{
  "n_kv_head": 2,
  "vocab_size": 8192,
  "norm_eps": 1e-05,
  "positions": "rope",
  "extras": ["some layers without attention", "local attention windows", "hashed n-gram embeddings", "a smear gate", "learned residual scales", "skips across layers", "capped logits"],
  "decay_shape": "linear",
  "batch_tokens": 65536
}
Each number is 128 + 24 x the weight over its row's rms, rounded and kept within 0 to 255. Layers, rows and columns count from 0. Numbers have three digits each. The size before them is the row's rms in percent of the matrix's.

# gate: layer 4 MLP gate, 704x256, rms 0.0465, rows 278-397, columns 192-223
# up: layer 4 MLP up, 704x256, rms 0.0467, rows 278-397, columns 192-223
# down: layer 4 MLP down (transposed), 704x256, rms 0.0432, rows 278-397, columns 192-223
gate278 102:131125143093108051144141113106118118082150084130140124155145131111077156137118126120158120119102
up278 102:082137143092104168155136128125130096125164129161143124102135150103137164153137140107124177133135
down278 104:166114130131132187093125132142115143141119152132078129123101146118122130135142133110116121093132
gate279 086:133147113130125166123089170144135116148124175128153132130115134153132111117119152157145131074154
up279 087:057081154129156136127164133131140129090131123127089120131113152131121097146133123103105138135153
down279 091:136105148096119114130143116092094167153124113117101139140146130117155123122102114136095127074103
gate280 096:094143113082162130126114137130147128078122126124129099131122116106161129162184115119147112122161
up280 093:131087133156147184096135114103134134117095097164130120147072131173125090153132142145122117125142
down280 095:173107113090109131164128126138150118138109132102108117147126160112124145122124126120129117139106
gate281 113:133140102100118155112151117174138163147153152091115145164135123143131085157126122085117170128143
up281 103:122096122124150156174109077127126114133150118106106141137143150081145154074138127151068124139143
down281 105:110120102150116134109131128082144117103116140171108094113145136118100157135112124188146095150127
gate282 105:132104117156136123110123097142133127131095122117132147131107132118111080115156156141106143166118
up282 099:105146126182132105132165105120112112150136115097123142115115085114143084166112137158072138117119
down282 101:117142131126137156111141103115109111147136109116149098177085107097083089146104153165118124108123
gate283 126:154086150139100143132119123110131145116146146101106138128112146085127131121144126144116174154117
up283 126:148105159191107123143142133100127103146100116099086143073162154119114152102118088144136129165110
down283 099:123107139133124145125125124126144089132147110139124126120133146122149131151097078143157110132128
gate284 100:118104095104125098105123111151135163142130162141120121135136129140133137153164137129111140121095
up284 100:138162143136123123119118130082125075133118156091128078138139116091142138149149124099088181119117
down284 094:126136128109131141121122115134133095114113151108147103139128116130125127142122168134111150142116
gate285 089:142099159079121126114131154074157133091142114139129117117120058139107121080092142129131099153121
up285 087:130129125072120153094171115153130124106104091112111131146070125139105097120142125134101125141145
down285 090:145117129110163141118120164122103100137147104130109114130119096113170147099111133097151117084126
gate286 097:097147142104174111156104102108136134139119141128163137182187076158093104083117134099132167100086
up286 098:100113130084137145144124129121135095127116149187169087125148126091112100102164143127135114154147
down286 097:131144095089114114168130153129122154109111125183152165164114153163110130120147144106141097126127
gate287 101:140146103094135136135136135162128096165129095111157141075117111102107113082144140116123102124096
up287 098:112186171172161125188133143191138161109176098153107133123148155131110106124111135119132155127164
down287 102:143084078137101127165123181094102116122115165156119118173165105124094148120176134124159192151112
gate288 107:123123145111092104090132166091079123138125084113129133128150108170103100134084140125161148120106
up288 096:129135116093112151085106115076171146134114096116129127139175091147113128108119119153162148157149
down288 102:150113131116203177119132121145112120113127140133140117095134124094164162087107119106122161129140
gate289 098:130154113108148143139146139093107121148197105134121125169132109153100172098116080093140134100139
up289 095:179135108136118124123156085117147093135133136107134120154129153117080154133114118109147137109114
down289 097:158101101130125130087146119135141091148150144156116120140147168148069142161107119141107147155138
gate290 107:125108135151098147145143161153120142133113118116130151120145162137151114102099136133082127100106
up290 105:068130109141138179125106079108123149133157151139168083122176151103107125122152141180125125093144
down290 105:086121137140097135146086107096117100161173164138123118150118136088118129089120155121148131107150
gate291 095:129112146137099096140113111145098097139169140093090146091115164125101093111138117108069152094120
up291 090:119075147154139129133109124112087114138165147114110161119136133115098093128076140120149117081117
down291 094:119117134110151169132120143152121119118129143113170166112123123115084084191148111140118123136146
gate292 116:139135134139105143105140136111078137113136178124103123134121127149096130147114148135127159201102
up292 118:127124160134085163134146142147156112100139121094137104135151150099173136094118091158177122114140
down292 116:142148133132123128128131086154124116101107102098119114112139136109134116112116132107143099100092
gate293 103:133154158101087155115147109120101141143152107135133144148131127172159105144095106147128173118146
up293 106:111109122140085120138094160170149135158146134122114106079147185131117151130099141101101145092099
down293 107:113131152123124104126122148123111096105101112126110090131139130129159189142111153148126137132120
gate294 110:116171122144150105110105145114133141092135139136110106121108108113133135116110122123140124116095
up294 119:126111083132131139139127125136101124141159170120107179131149128167127112106145145149128116119111
down294 108:131127111129153114126120144140121158146157147122122166135101141135080131138137152150111158115095
gate295 108:165148117067146142095122149137116118144154127139136110141127115135124116171119141127151135142104
up295 109:128082092092130125133125128108145101147148141141129118125167149130124152131125114124093137121143
down295 108:165110095116134147142124123107144120132147134136135121112152140139116140135134163130152090121120
gate296 097:134091155120152122135111108125086134101089138130162157105108144149123155085127147157096107099148
up296 098:113067132117154112135140142116111139098175113112155105115132126123115166146134095105099117124121
down296 098:089117150109170174119138132118101105109084130106112106130123133132138147142095086181152128161132
gate297 102:171106096156133114157107170130093132111131152061142140104179148094135149113116128070123111121099
up297 098:075121123102143105131143128180145168143111126122160120096126074110138104146140115161163099152145
down297 102:079125130099136125137106104102133139103158084157153153152110088106132123118152166151177165181133
gate298 097:164100142124139118145097171141120143143175107118165121108115156110168182131120150159148147077128
up298 098:138097142136121114151139166141136112141146113080167135123130141103155177122113127166147128100090
down298 097:176071158140142149172176139111149144140110139124110160124118156140156133145123111140102125128103
gate299 094:157181147132125133142082095116122104151140092132130125085122115098095093087159148099112097104155
up299 091:110104114151132110109115138101143175091098097157168182126133151198129129139173121120143131095138
down299 091:128180150129150124134116071128125097189155159128095152072134102139134119096114106101108130136134
gate300 097:119145099170150087116113100150160145120124133181125139156086153133094150162122166118148138143124
up300 097:124134135082139143155118159060116135132099138115172172092155118139119103090075118081112143107135
down300 096:119146126092103128103135105140099148152109151115157178144159151126142145104100133104127108123158
gate301 094:128100125108172123100107098138095149163097143130134153105148089120127124090129121156155119123056
up301 097:082127155144064129108137157087172136120077132126103111160110155153099103095135127150150129144134
down301 104:149142161150129137116131114151129130130149140120147149101111121125164090109133102151102129130161
gate302 097:177132088129155120152119149154157127110140122124139130091072115142111180120127109128173132112107
up302 095:130117171094132122116107105136116105110100151135132104166183090141133138112117145110086137099146
down302 095:092137156119133114143123172114098108140128110109126093128134164098127111186152165132130142106127
gate303 098:118147155148121092142129107152120129116127074152109099169118109102076138127079132119143119097104
up303 097:091138081127124124167130112128115163142137146111099102144126136123101086161144134097138119148135
down303 098:145114103127113142166133111123131166160128124144108114133165152138086141154151132130125128122131
gate304 097:117176186137137113132135120112104147106110125124155125117125138127081161133132161113176166107124
up304 093:108130164129135157087087152114085141120109148163142070171140148118098146153140146135156181131167
down304 095:121160139125125132104141138178099152124131134111105143136166114135140111114109180124136159114135
gate305 101:120135098163075137184125132133135137122075129107141167167122134182109109126097109138125123088127
up305 101:137125160118096101105151153149122130137190115155093123152139125157134123171140104108130153106135
down305 101:134143116100128100079175133105116145150137130094131135131180121162136125132132152110113176136107
gate306 104:131145120081146113126117163138146090096165113108134104137113128074132157118159133132089121153123
up306 102:124112123147118115172138137145164115133161130080123124105144118124121155171125153133117135150188
down306 105:100133144179076129134131130160074168134131129137126122134122138169104107096122150111164148156109
gate307 092:145090132134131125175151149151096120138128137148123135143108160127107158136100146144111144076113
up307 097:154095153148137138171165109123159111131104136121136118167135124144117135149075128136146157135139
down307 094:093144127113121125097134134134111180113123101162094102133121052131122137131124127126169114172140
gate308 100:133138113120145157124098206103142071100139143173121131155116092133110127151122122122139134139145
up308 101:159113133100132137134157088112136186136098132151145097115189165096132092110162112145127116147139
down308 097:095111120136122144156124047138133163173085140101141109070118168122117121111157113143085107111081
gate309 103:085148134172093113095145106139124162148086171136146096139144108121146125136143081126163121124138
up309 098:099074107079109120167153143124114109130158104154164148123103107170125144123132124139129113173100
down309 103:075137178155117121095163098121112165137111129122146119136161074120117152156143112142120124103143
gate310 110:137115104131103162142115128134123123133089138096119130160061140106123118097157128090108134102148
up310 108:126148122076156144112116160122120138119117139077122152133140140191185113154114141104130168140152
down310 114:144080166108176159099154139154160086174119124079121141136099144118144134095120088145143112197113
gate311 106:151138095099143130107135093120136079103096127105095143129144131116092097128154104107101150152148
up311 098:092136101123120144123124178132120132141168166139127140139144103183151143145138097115168143176131
down311 101:102134094149132120107108113098134132134134106137158142125095126135153152101128140096167107181144
gate312 103:136128076106137143114117115078125161108122177148116158109129159147106155118097173114154141086134
up312 105:157124137109127153143121151127147129109129127058152147119117150099095148098105168088097138135164
down312 108:118123135119090161144142120162131088139126136140180138124124156112149150119115117138110099126114
gate313 099:113132078130150147134131119130143136100113080096124128120106147118082159159161126126120177117126
up313 101:113135087107125099116147147142092116160131088142130157078104129173129123139142142101131140096121
down313 098:117114104092141149116121163083082108132113103146142143131153166141169152126095144115159113095145
gate314 101:166076106128140104165143157118146098151106118149179118130150156126125136126110148145176159140132
up314 100:103108121178164132114148143090104151091148170089162130118135091131092126144165105137154135125092
down314 104:110147116145133157156133138120113112146164132127174173146135116123131147112115120089141141114138
gate315 090:131154118134193143115110097137141072105106124119171081123082151103136137143150134066088130116112
up315 092:154116126177145085103130128084129098101106125108172144105119159135111136092136154141116097140137
down315 094:125160111121170145128123109147112095126122140158114112118163121117084122146152090138110136094132
gate316 092:165132095135138104091128156129094140147105117123116154110178135173061145192125125178078110123124
up316 095:080116153114104150156137118155136114138164146119169099135122130121114125134169164146169131108123
down316 095:116123166133121125168142122134119097123162118137139131157101117090177154120130110117181133079126
gate317 091:119156164126141137119127108170169104169137148167087094107136157154129158108145138094111148139118
up317 101:120163130105164150131148156135156122134135097160141073126103132117107143077157130134115144090104
down317 102:105165146133138107088137147079124137122122113126184162106073109130128104150118125111153124154201
gate318 107:110096117147130132103101144123124112120102087087173128105149167124149155153155146096093142120164
up318 098:110108117126154158127149132114097120114124071086133107131130171097178136141143131118069113150106
down318 098:089142106129132123083133107087133154085145154178106081154100084112098130099166115164175125113149
gate319 101:138119090142111067126111154095158133155135106116131143150078111159106117123151150112141128151133
up319 097:107150134143113173140150088120145146117134076127141104162145168168126160148123169086099138122140
down319 100:120115127148130168161119118173099152113145108147114106143170132104138128126120137115079154102115
gate320 092:119161141126115101137152102091134172103110142113134114117132075137137119113098154130121097133131
up320 095:100143155152146168143117115108123104078112136138140124180137177135126116125108154105127119102132
down320 096:162128161149133078103131108145103124151115113163102124132136111119116135113166119147131136157103
gate321 103:121140085154129149169143132091091136124080106082116170140109127114165134113115116155141164158122
up321 105:145123191119084131136130127090095116106145159145099131113136169099082106091143127118105118146121
down321 107:165106164112084151145115147129136111128133131137133082110102115115103174113168119108112069122138
gate322 089:155108132135075133068147124182112153107127174159104125161115134139083140099140157125111125125120
up322 089:146135137139151120160094156112114093139119115113114122129140115101145121162088110116140113097120
down322 090:136117131133132148114140127116112133126102144141095132134106174096092105120130123096140121045106
gate323 101:102096127100114082132153117121105164087121108129125135144142122101125142131112189150121155126089
up323 102:086117124093183093144131108149165119123116106127128139149130152128145128109106123114132159131105
down323 104:141114132127105119169118138115092182090133101132117129130141116145124139152145159148164150092181
gate324 102:077135153146130112167116164139164090118128126126081118110094127133107151134106133160156162108157
up324 100:177116148115115158143120150122161112123137140089144071125140132104135091158163103156152075137154
down324 102:101074144117119109149129116128165131108141129113099104147135133130120157146104121119140148114098
gate325 097:129123101128121122134171111111127130137117114111121145135145136147154158142157125127092167127135
up325 097:157112136122109150090149109141120088146142138106119082171105164134148130136102114103146159126128
down325 101:124099156115140139116112132154122091131164139121089120139087152118098131110115154130165167139097
gate326 095:158114149133144137113078078154132105135163100152160133133137152098108157164165139104116114126141
up326 091:112101132128139114126122138148116164138143148143101095128118116129137161138169163138139088116173
down326 091:084168165135135160133152126132159094130118094121076125109126112102140113098101106078140131136138
gate327 091:157142140126116097158129129177118155137078116149127117106144128154095121161144138133122119078102
up327 092:149157141108102147135149100136122162077099113105137177128116092127136141090153102110148073141125
down327 092:107137114104115128087134113125127111130116120124149108106140114163131105103076151113109139119142
gate328 101:111141109147148133133095084178098105122130098106099133116098114162111144134162136130084127102123
up328 101:136197120140142119131125131135138129097139101118117122132183123168127127157111113079146122122125
down328 103:159138122101097140098131138080155144163145127119086094140130138133109171146086108157138152118094
gate329 102:127065120151083097130129132080123121102120175109124145139174121089129196158126151139111129104086
up329 103:091175150105126109113107078166137101145143108140118196169157095114160136108112124114105131104161
down329 102:118117116114099151141154115118098130112153152140172114115116140154120142117139128091123142112117
gate330 087:102112126145108182089113140174131124145111100163132180150160135151123103135098149166119145102175
up330 092:156131134119118116110165118133139135144107095109137127093173122123107165103104103077141153166145
down330 093:128156133114075151125127123135082128125144095138167135123129096131115112083114120142141162140143
gate331 125:137106142085116143125129141198091146098134161161108081142173093126097103096121121107178157124114
up331 111:157099136163137127112147133130158127143131134123093118124060128112154153117146147096100124112142
down331 117:122094181101142103134126156169117074108139088148101089144179178127131113093123124126191152097141
gate332 088:129125121110170151115117095147094131131109136144118173104108104180104151111144142128104182118134
up332 084:154119134117170134151149111101121104116128127095103159131102131142149129131153105134135135109119
down332 090:160137139123156114142125088115145098131148113147152118169151134116119137118118112137140150136164
gate333 098:125106124141138145129113146153144100108130110088154082145152123172094135130093119137147137130150
up333 097:113131102136153132080136128070140154156129155117116160118120136098107131135164197120088165139146
down333 097:122115148125144146086120086110086130150111132103134140119148151092139110144135167155094156150112
gate334 101:135148081155139134135152152093100135138150144143149121103133136158124117158116125176111151125135
up334 100:170139151162161176102119171137163096100099173114079096153098137110088096148140143095123135119113
down334 104:175103150167108143129108135091129127089117123129150105138086114124120129152170130115139155179145
gate335 093:119115114152103081136119123137172082112153072140138143086130118105127107091122144107113132123186
up335 097:128124137122115057155108165121142185163115107136138101111155086093146132154110111201109123144169
down335 099:127157111147174104107170126111136136127149144136101132151104106116117143167089132126146161126080
gate336 103:138175118091131113147105127130109156110112103094057102094112167144134136094142139124117116144116
up336 106:099153144111127136146153098166132114132135138088079135104129125119160138134105097121093118152121
down336 102:101149152145131129104117099141159126173155119107114111116129132110153141116128138120105118148107
gate337 100:125109134166110144119112140141102087073172144072114152163113091142128132117151098121108109115171
up337 099:115078110144141127123097128115125078056111145125136137113120124091139127144143135096103149138110
down337 098:139122133114121141149117120127144084105117144130169157088155123137115078135150146164120114113137
gate338 109:130122141122156085091147149126090136103115147126116120154088141110080143092130130140139111131168
up338 102:184113126164157162135196107125109145153170101173166118123098143129087139094155159145145117130151
down338 102:146129104124102115110130163124116160103116146156148103123068177116110148111126128157145161129124
gate339 111:131074153103125138152122090107083162126134156089111093133137119096141108142122128143177135123117
up339 110:124131135107104125147110161143142149157130117156142172104107126121135073157136147162100112135167
down339 099:131163099127129111137100143168119136119105122151099118113120137135102119101135157144108138109147
gate340 100:137177118096076130130122109120126139148150156080095101091122167131083130107114108062115165098072
up340 107:106098144128125114136127114083106098125097125140142105104147113076157190156178138174090114142151
down340 101:133082133127169128124155164129137141106094125128142137095117138107139129139155159195087130152148
gate341 095:148138098123130105073142129104168109128120091123136125093132127132096161143119111126122176119161
up341 092:113152139118114073161146096097125131137103146153091110114171102108128112110124102112131101079118
down341 092:128115133125135136148102090128141132138102137154141142129146145103113088155123109116146103124116
gate342 091:120128111083143143125154099110179158140131131138146165135116117153128115098124120098152191115133
up342 095:141148111129158133113082082122096147112096133114114155119105143135158119135133130100139099130108
down342 101:144144133142153145139150171108160144089125137148124143149121113118137100085128092106106133126149
gate343 101:118118154119135142088143120150121098172141109131098162102116171136137131115131161139101107180111
up343 102:130115119104127141115126139155148095141147115173155118099104101159122112122125153122123113185118
down343 104:117094145106131122082164168131140144174151131147149155111153112109128125134115147100143115127124
gate344 096:119129163104114117145082135098112121127113101110167125082141083121115113109087118168135138135109
up344 095:131112108077149103116165104173144118079151117156166117118141165122113141068115146110131122129129
down344 097:111133157163094149113116147105130122106145172101121164171116103094165129126125102100143116122125
gate345 092:144078135115138165100146152109101126124102099101098094120105139140093119117106135117098124163192
up345 092:118094096197091158172053135131121119130168139174140093128113120137114130099103101143123139098118
down345 097:141126117188144123122129159125127156070160127118144086105118096107087094119091122125125085158146
gate346 102:117149118089123103140166080124168175102086083140156141143103110119132162113118148128124091140119
up346 109:160120147139126151161134153094119118118154113106146126136117136154084127117136084101119172084160
down346 110:099153108134142094127167112137139168130092097124135127159099120134165125149130111110136090162103
gate347 091:131121113122149144079138125132132145150114133105129132118141150160156149089143127164121102144097
up347 093:114116136163151140131162115156143138142112154150134134123166149135150132112095130146136088149132
down347 091:108120126096117153117147120127131145151135125136111153148137105149129130133136159129107114148157
gate348 111:089119127165138124110090126157113146100105142146096099143122151124159147097111136085169165107129
up348 106:155153102110148095160140061163123081131166123148133159110139154116110153145107107148129155126114
down348 106:147152120141147133129147139140141105136133127136130159066116114117112164117136129142095116109158
gate349 093:123171120145126103125130110109101120143122085112125137157089170110084186108078126115101100107121
up349 092:117158126155103173148118135144117130153162130117125125116096128111154159128140090140103136115135
down349 095:133116115108088133132114134157098120116117143133130140151139149167094102123193128100156114125141
gate350 092:138133107124126125107128119145130122118092161129097102121168146115080151155104164074119149093141
up350 099:122128160128149137110136111169107111134124139140120118111141139123148153185153146101102117140140
down350 096:177103161130102136150161148130131144103113143142146133147155125112158132141140109154148155132126
gate351 092:164149148145115152114120171103157157145152123143151144163153128136162137171091138078109154109177
up351 086:158116118121101140132135062154079162145109120118108124133121139104149146103141144147107123130139
down351 095:145096127135113127144126099132088105164142099111100147097100140115121117129138162150110160138099
gate352 112:093101080127140106129110114105128145121124128135100158130118152123106146106101130163144149111148
up352 110:167133147136132085119107126161116097122114149106127150121159052172120116169154166104122108147119
down352 102:159142120114113089137107142195122116120101119110136099142140062140093112136120161096137146121082
gate353 109:160119114121144116121157128100129166101065131122121122128159139138138129109147115151134126123105
up353 114:139135170138105150124106127172125126124164150150155108113113119103107146169085149131136162099139
down353 108:142128098108128130149132142168113118132151091116157130121089154132134098089125122094155152093094
gate354 093:078110119106087140115137153140083138153088166073105111162091100107106103113113101140165139147153
up354 096:140122127159163096189134138140121114111135074131150154143152115137111109130146153142105143079153
down354 099:158158093141094103140143089140092109121125127075113130142154106114160128110091150134125105109120
gate355 102:110131102096140127112130185080119093120183125109149101112135105166126134128116077146126135094138
up355 098:154149119113120073126108110102154095127124127078168111101131105160138111085109102182161179112139
down355 100:076145097142161129130162184100146099171144127131160121102118101162096144099129116128163113137145
gate356 092:113145143110134152135139130150138128078154132120087167133103158152174087128146131136135136163138
up356 094:167178125168111127140105147100115148173156125135093134155110116136131122135136135126118128110113
down356 094:087110098135156162143113157108093129136137144135102146143141168123146150129123147092115156143154
gate357 097:145079143146111146176126174142082179106152148119112148147134091178092136128111149153158178181141
up357 096:117123125116175121145115129132127101098156102116109091167169127108129103131091118122137090112142
down357 098:137109180149150111100135141150130150143155146093143120142171132147097101111108125134152134112114
gate358 099:095165058083155132130151130114104062147116128094154095103107113170145104137132160167121163147095
up358 093:085140105131117109133107140163109171193114132120091103119116085125146162152095141115098103106143
down358 092:153128142160112090158098092184149128106095129151132102168130128180102161092134119089124140111135
gate359 097:121121125107130082128093128113102131095163151168097149126098106102088109114114128140151179105120
up359 100:131121118100104129125103118156114115107168124166112135132128127134126092103121128143152115122120
down359 102:129105115124169109164160085111089140117154125122161141122128113110100123161128137090087108128124
gate360 105:138120143146108146113133089141093106097110163120107131135131159102120109104157123141154120089098
up360 108:117128121133139143120150109139123129123169145147099111191119162116129139113163112112169155128083
down360 105:125069123161140146133134136101128110137135174120124126148119129114107145152135125080170091126113
gate361 093:149140074122121131101076169110129086162116140150108156167122127119113125103165168146101178105126
up361 090:136100082123152111106157135160208107164116110146144110175115144115118166151169141122097149117156
down361 093:169144137122166154097096122135132081172112106136157144181117098115100094162135154102087145111145
gate362 099:121127099148119123098132109169159153116099121118142143109119141094090115136147115086090146100101
up362 099:156135158098133133130119112131134113125128163155084138119097144110155149131160162085113102144139
down362 100:121141148086122126144145109102107113131149119115143122127112139134133145132132131121140126161109
gate363 114:135098160106122140153132162177149087132126151128119176111113176147188145150129151159118136078097
up363 116:125132113137114095137126076078104162117150109165129116116175079131138098153114085082111143135120
down363 098:127117104122153116117155119041132121140122148123152113133140098132120117160130134134130141108110
gate364 108:128101141111160095162131096107094082111117084117148094153141131123131127131113152137162139103140
up364 107:143134146133160122119137155131102131145116141127150121137123137168135118160102142143153155132143
down364 100:147099149115122104140109153124124128150149103126147095136103118117125126157147146110178123157195
gate365 101:166108100087128125144130126140098116108123113115163137139154150133111097149113127110095130098132
up365 107:103169106147164158120133060136132115131133140126091141131067118130099154128118131133110060131098
down365 097:146115148138129134137122102139130128134135145130104139140149149144138120140137106127117114123142
gate366 094:118118115140129093104118131142135129096165135137108144076110103086138093160141106077114127126115
up366 095:158076103120144123120136117089135144138119118132128115169106147123128153119146134154132118136125
down366 099:123118109124127107122141140105158141127156130158118144170150107104137126141110171094175146065144
gate367 093:121166138111122109119145139138152134129120118151086144148120126129128100110159136170129129129151
up367 090:104091121090114111122131090142173110162093109106079095120135165099151154106171112133108136172125
down367 094:147122140129101158095121141155104123104105101151147174121089126153125087143145139109152104049136
gate368 097:113128145156109137127141130126133183098138097140136127144131150127146123162115150113131150123099
up368 093:153103147189104109133078161110135161195109117112131120130115118100103090172128126129126171118132
down368 095:133094120159085073148159187124091162128096136130122128102088119125138142085126105142111135136144
gate369 097:140107138129158137125081114138144078133139117137158107143118132138106134101104198083156145131152
up369 101:143152119132179100111126144149144156162128124125092121133082126129127140096148113095132100095097
down369 103:122170107196108166087123083127141163143133121107130108149116105138136141149081138129134139143131
gate370 100:154133097128135076136103176090116109135143095138145135150138153087114139091096149097161103109138
up370 099:147130171129113152152087138109152170139090131164098130118107120138156145138112129126130136093145
down370 102:100146124125097121110116092183159115159122121107087139094138122163114101144123126130062168189111
gate371 094:136116132139121117151116121156123153120172122124113112100096133115101121113171108115118142092114
up371 097:108137123129133154099105103148114151134146171116103130139129178138130123113142154135165154128144
down371 098:134157158100104132085131131152128127136093092112119143132156137126117097111119191104112127130143
gate372 095:149129155131133104130096133100146091114160190130115075138149119078140132091109119145116131124138
up372 096:082181184158110133154158109092103103150101107128172122154155094076095123152087119154133144136160
down372 101:129134093138091143141126173156134142142143120155155164116101138153118145161124131127082121123123
gate373 088:121150162135105158107152121142158144138126152130138116162157138137139122138097141154167151147148
up373 086:106150144101148166117178100132156110156144153102167117156157127124131099136131124137186117149158
down373 090:094119155121149117146131085095125188128110114130133142120124096101121117108142150100089118144113
gate374 087:126123163145128110140130112148161102141150136125139158113165157135117155137092146110129146125100
up374 084:111095094089114130098125130119125146126133120123155122107121104109142118083154125152116116150180
down374 090:151109130108083100178121115122147111152118114131135172119176165096174169126092118106151146078109
gate375 102:094114086132098146132086157139131128082143110101137124136124129134128167147124114148147110138115
up375 098:138093117149100128142153085136174143126114118122148144084130121124105144115075113106116165153097
down375 097:129123127158088128176155074119104170138121128158149137119124080108061104093104153135091151134144
gate376 098:098103117163138162118144157117095164176146151073146122090114113091109109080124134131140133167129
up376 101:168166107147103166134145087146078087132101156114135123147138156144141125139127120082120139164127
down376 105:158185121150100092148144059139090083094133123145148122113109093150103130126121101147091069132118
gate377 090:111148116148081121109102108158155106187132148080115105132087131134117100120145124161110105110127
up377 093:146145118171125140110122125109149131127150125130163113098115144163140111078138145139135117139108
down377 091:152104131095142119120132126124120147118127074142140168163143108105113135153120097084139110120128
gate378 089:139151142135137131159135167147148112116129150191130142168097133137110146140167160140127131117117
up378 090:148124131133139098112125091104179103141088166091139104107095106113159123129117125122105127206101
down378 091:152127120159148176126141156156099160100134146178140160142122077132103127138110145130123144109140
gate379 096:149123097123155124156125096141156124080114079138120124110118131155102100124147153091115122129143
up379 096:156135119113118104127107131139115141137140137139148101080163109098107095101119125165144065130140
down379 095:114140145121163159130140159146092135176129114143115092114117120131109101178124110104087068148110
gate380 104:108122096125181115107132107111075112148095109161114120200149161150150140104117146148110143106153
up380 098:125111089146110119122134152142126121099128085076089115086146150120139119162146137116109110131081
down380 104:126102117087120112149155120187161147115122139150096076131144147166153106144124159119099134122088
gate381 111:112169138123142154119097145145136184066081104122150168102111128144138104130130132169149140143129
up381 104:098127094171140125094139097192145161143093095127107104160130147168139156125094171166153133139138
down381 103:120127129149138153117129160140122169105116123115128148121107163167130121136128134166143131150148
gate382 095:122129165151119156079118142149157132080159102133102168099105178105110109145130144118171152121130
up382 097:171116103132111102172136129162102104113101099163110090135097116148107130167125155107141118092148
down382 100:132131135081119111166116114151120117112103133104086129114128132129189102159159102162161109125141
gate383 092:132163160137138129145114132144168122155178135120113125095151128058134126157121127123134135136125
up383 095:136108141096123134130135136163138114134134120102131122121137093126102125141150122094144172096142
down383 097:139144170089157142097124141100141099112129135127143142101127127100155109106116108118102154158112
gate384 090:118143109151119110137116116152129126146102126080127127109093155102137139163153143129148124082109
up384 110:118133121120147127094128134107117125114145135132093107099135155121116135087125092117105169158110
down384 099:088124115132137101118119122150152145109109122082117129133122164123138155156150126128137128089127
gate385 100:156077090151137133100107160103104175122167137139148150128129143157089129121139131150102147099112
up385 109:081137126112114065154096080121134118104072146135139111104141091108121121146133127125168116149127
down385 102:115101100115091131123126129101107169133116138133156143112133092110102093169111131109132147118141
gate386 103:112147087091145135101101132143125154088113138128111111131140150155152126145121092128100160112184
up386 102:148140120119134111156119145069179161146095115135139147120157105111182128144111079104151129133126
down386 102:106178153123167117107097141094135133115108119111131161138165164129165135137131103085153153094162
gate387 099:115079133107127144130101136102172154098112115138150136154097102141116105158141111155147112108157
up387 102:133149116117187132114139114145119131128117172083160127149130113134105123149099097101127122138090
down387 103:129110131128141115085156101163132130124133151113141147144120080142095105112113076110127084143118
gate388 097:130152144091094128135168115102133131138107129188153164115152145126137129095129164147170146101113
up388 093:188168123107149129124172111168139077127068187122057124197135170108146144106119121122114122137111
down388 094:098133082128093149123125103137124119158156123151138130163117084121088102134123128129153125121168
gate389 098:111142121115091117144124174167110157161089152122118108120118103095178147138110150145160119171118
up389 097:112144134158151167108129124100131114134108169119145132150137157128149156147144137112135137146154
down389 099:056120143129101090126114132150156144140120154116082119140176102139148133133134098115120080135078
gate390 097:103124134107132147141145111102118118094129101129110157146126120140156114122128106113147148097146
up390 104:100158061142124154139075114113123119126132125112157158150134158125138127118167158104155108128132
down390 107:138131158110133126139148118099098144134174114126131136127142149121155114112125170149140107118128
gate391 096:113122084125153122138111183103135084125137122108108143136144117134074118112111144104125161127114
up391 095:143121135137127116139139123146097110080116102128136130141091079126102132150147137133120089142104
down391 098:153129140136088114117183137138114119111156188147119102144134111123118120157133099143086109084095
gate392 104:114131119079159101112129115128123126086083113115101141131112108123117139099187134087165076110152
up392 101:144121124132112174128161088154106097133155138138097147105112120110113094061123167147119164163151
down392 109:135132156161122160119091122153164080143138143125155093145149134105122137129108158145137139088134
gate393 098:149144136127153094104102141133177121064107148135122118137105115147091125115140125121152155159137
up393 101:114092109165117112100141166164117122145146136111093159133095147116065157144176146125108147158098
down393 101:118120111121121113103117158153070158127118155155143123134123128119086138116121124147123152140150
gate394 103:162083149115125160104112157107165089072093141152132118157089124127115111126090158093164152138145
up394 106:134154170111136116136155141148140144146138106129155121123128112106128122118092153150112139193114
down394 107:109122148137121078130107124122119183166115111145145145110146115174133109127105114176115123122109
gate395 097:107135136096146125143155118154141109131162105137123166104136175115134118116154110088130099140114
up395 096:099136114136144089131103129128109154116144124094146107107087106118134165107107130073177124116126
down395 099:122162128157134101168124120126143129128132118117115131101109121089108108143123139124138127116109
gate396 106:103125118126118171139102099105156173121073115153076103129155058153136144144148141137159116082131
up396 107:132161111129170102165119163134071089144129122177143145118130158141136116133081102158103152077091
down396 105:140121132095154096134168138121122114108130129124107108103132093127135136063104106131135102117138
gate397 092:136119106124107132158147150111164165109141126136132147122115104128078109141159142125158098079128
up397 090:143136096147155129082142147125121104100125080081122135100121158114143112123137129127103129144121
down397 095:138126121136081148162096098124133115139138130116145102120165120154130123130120135149152121100133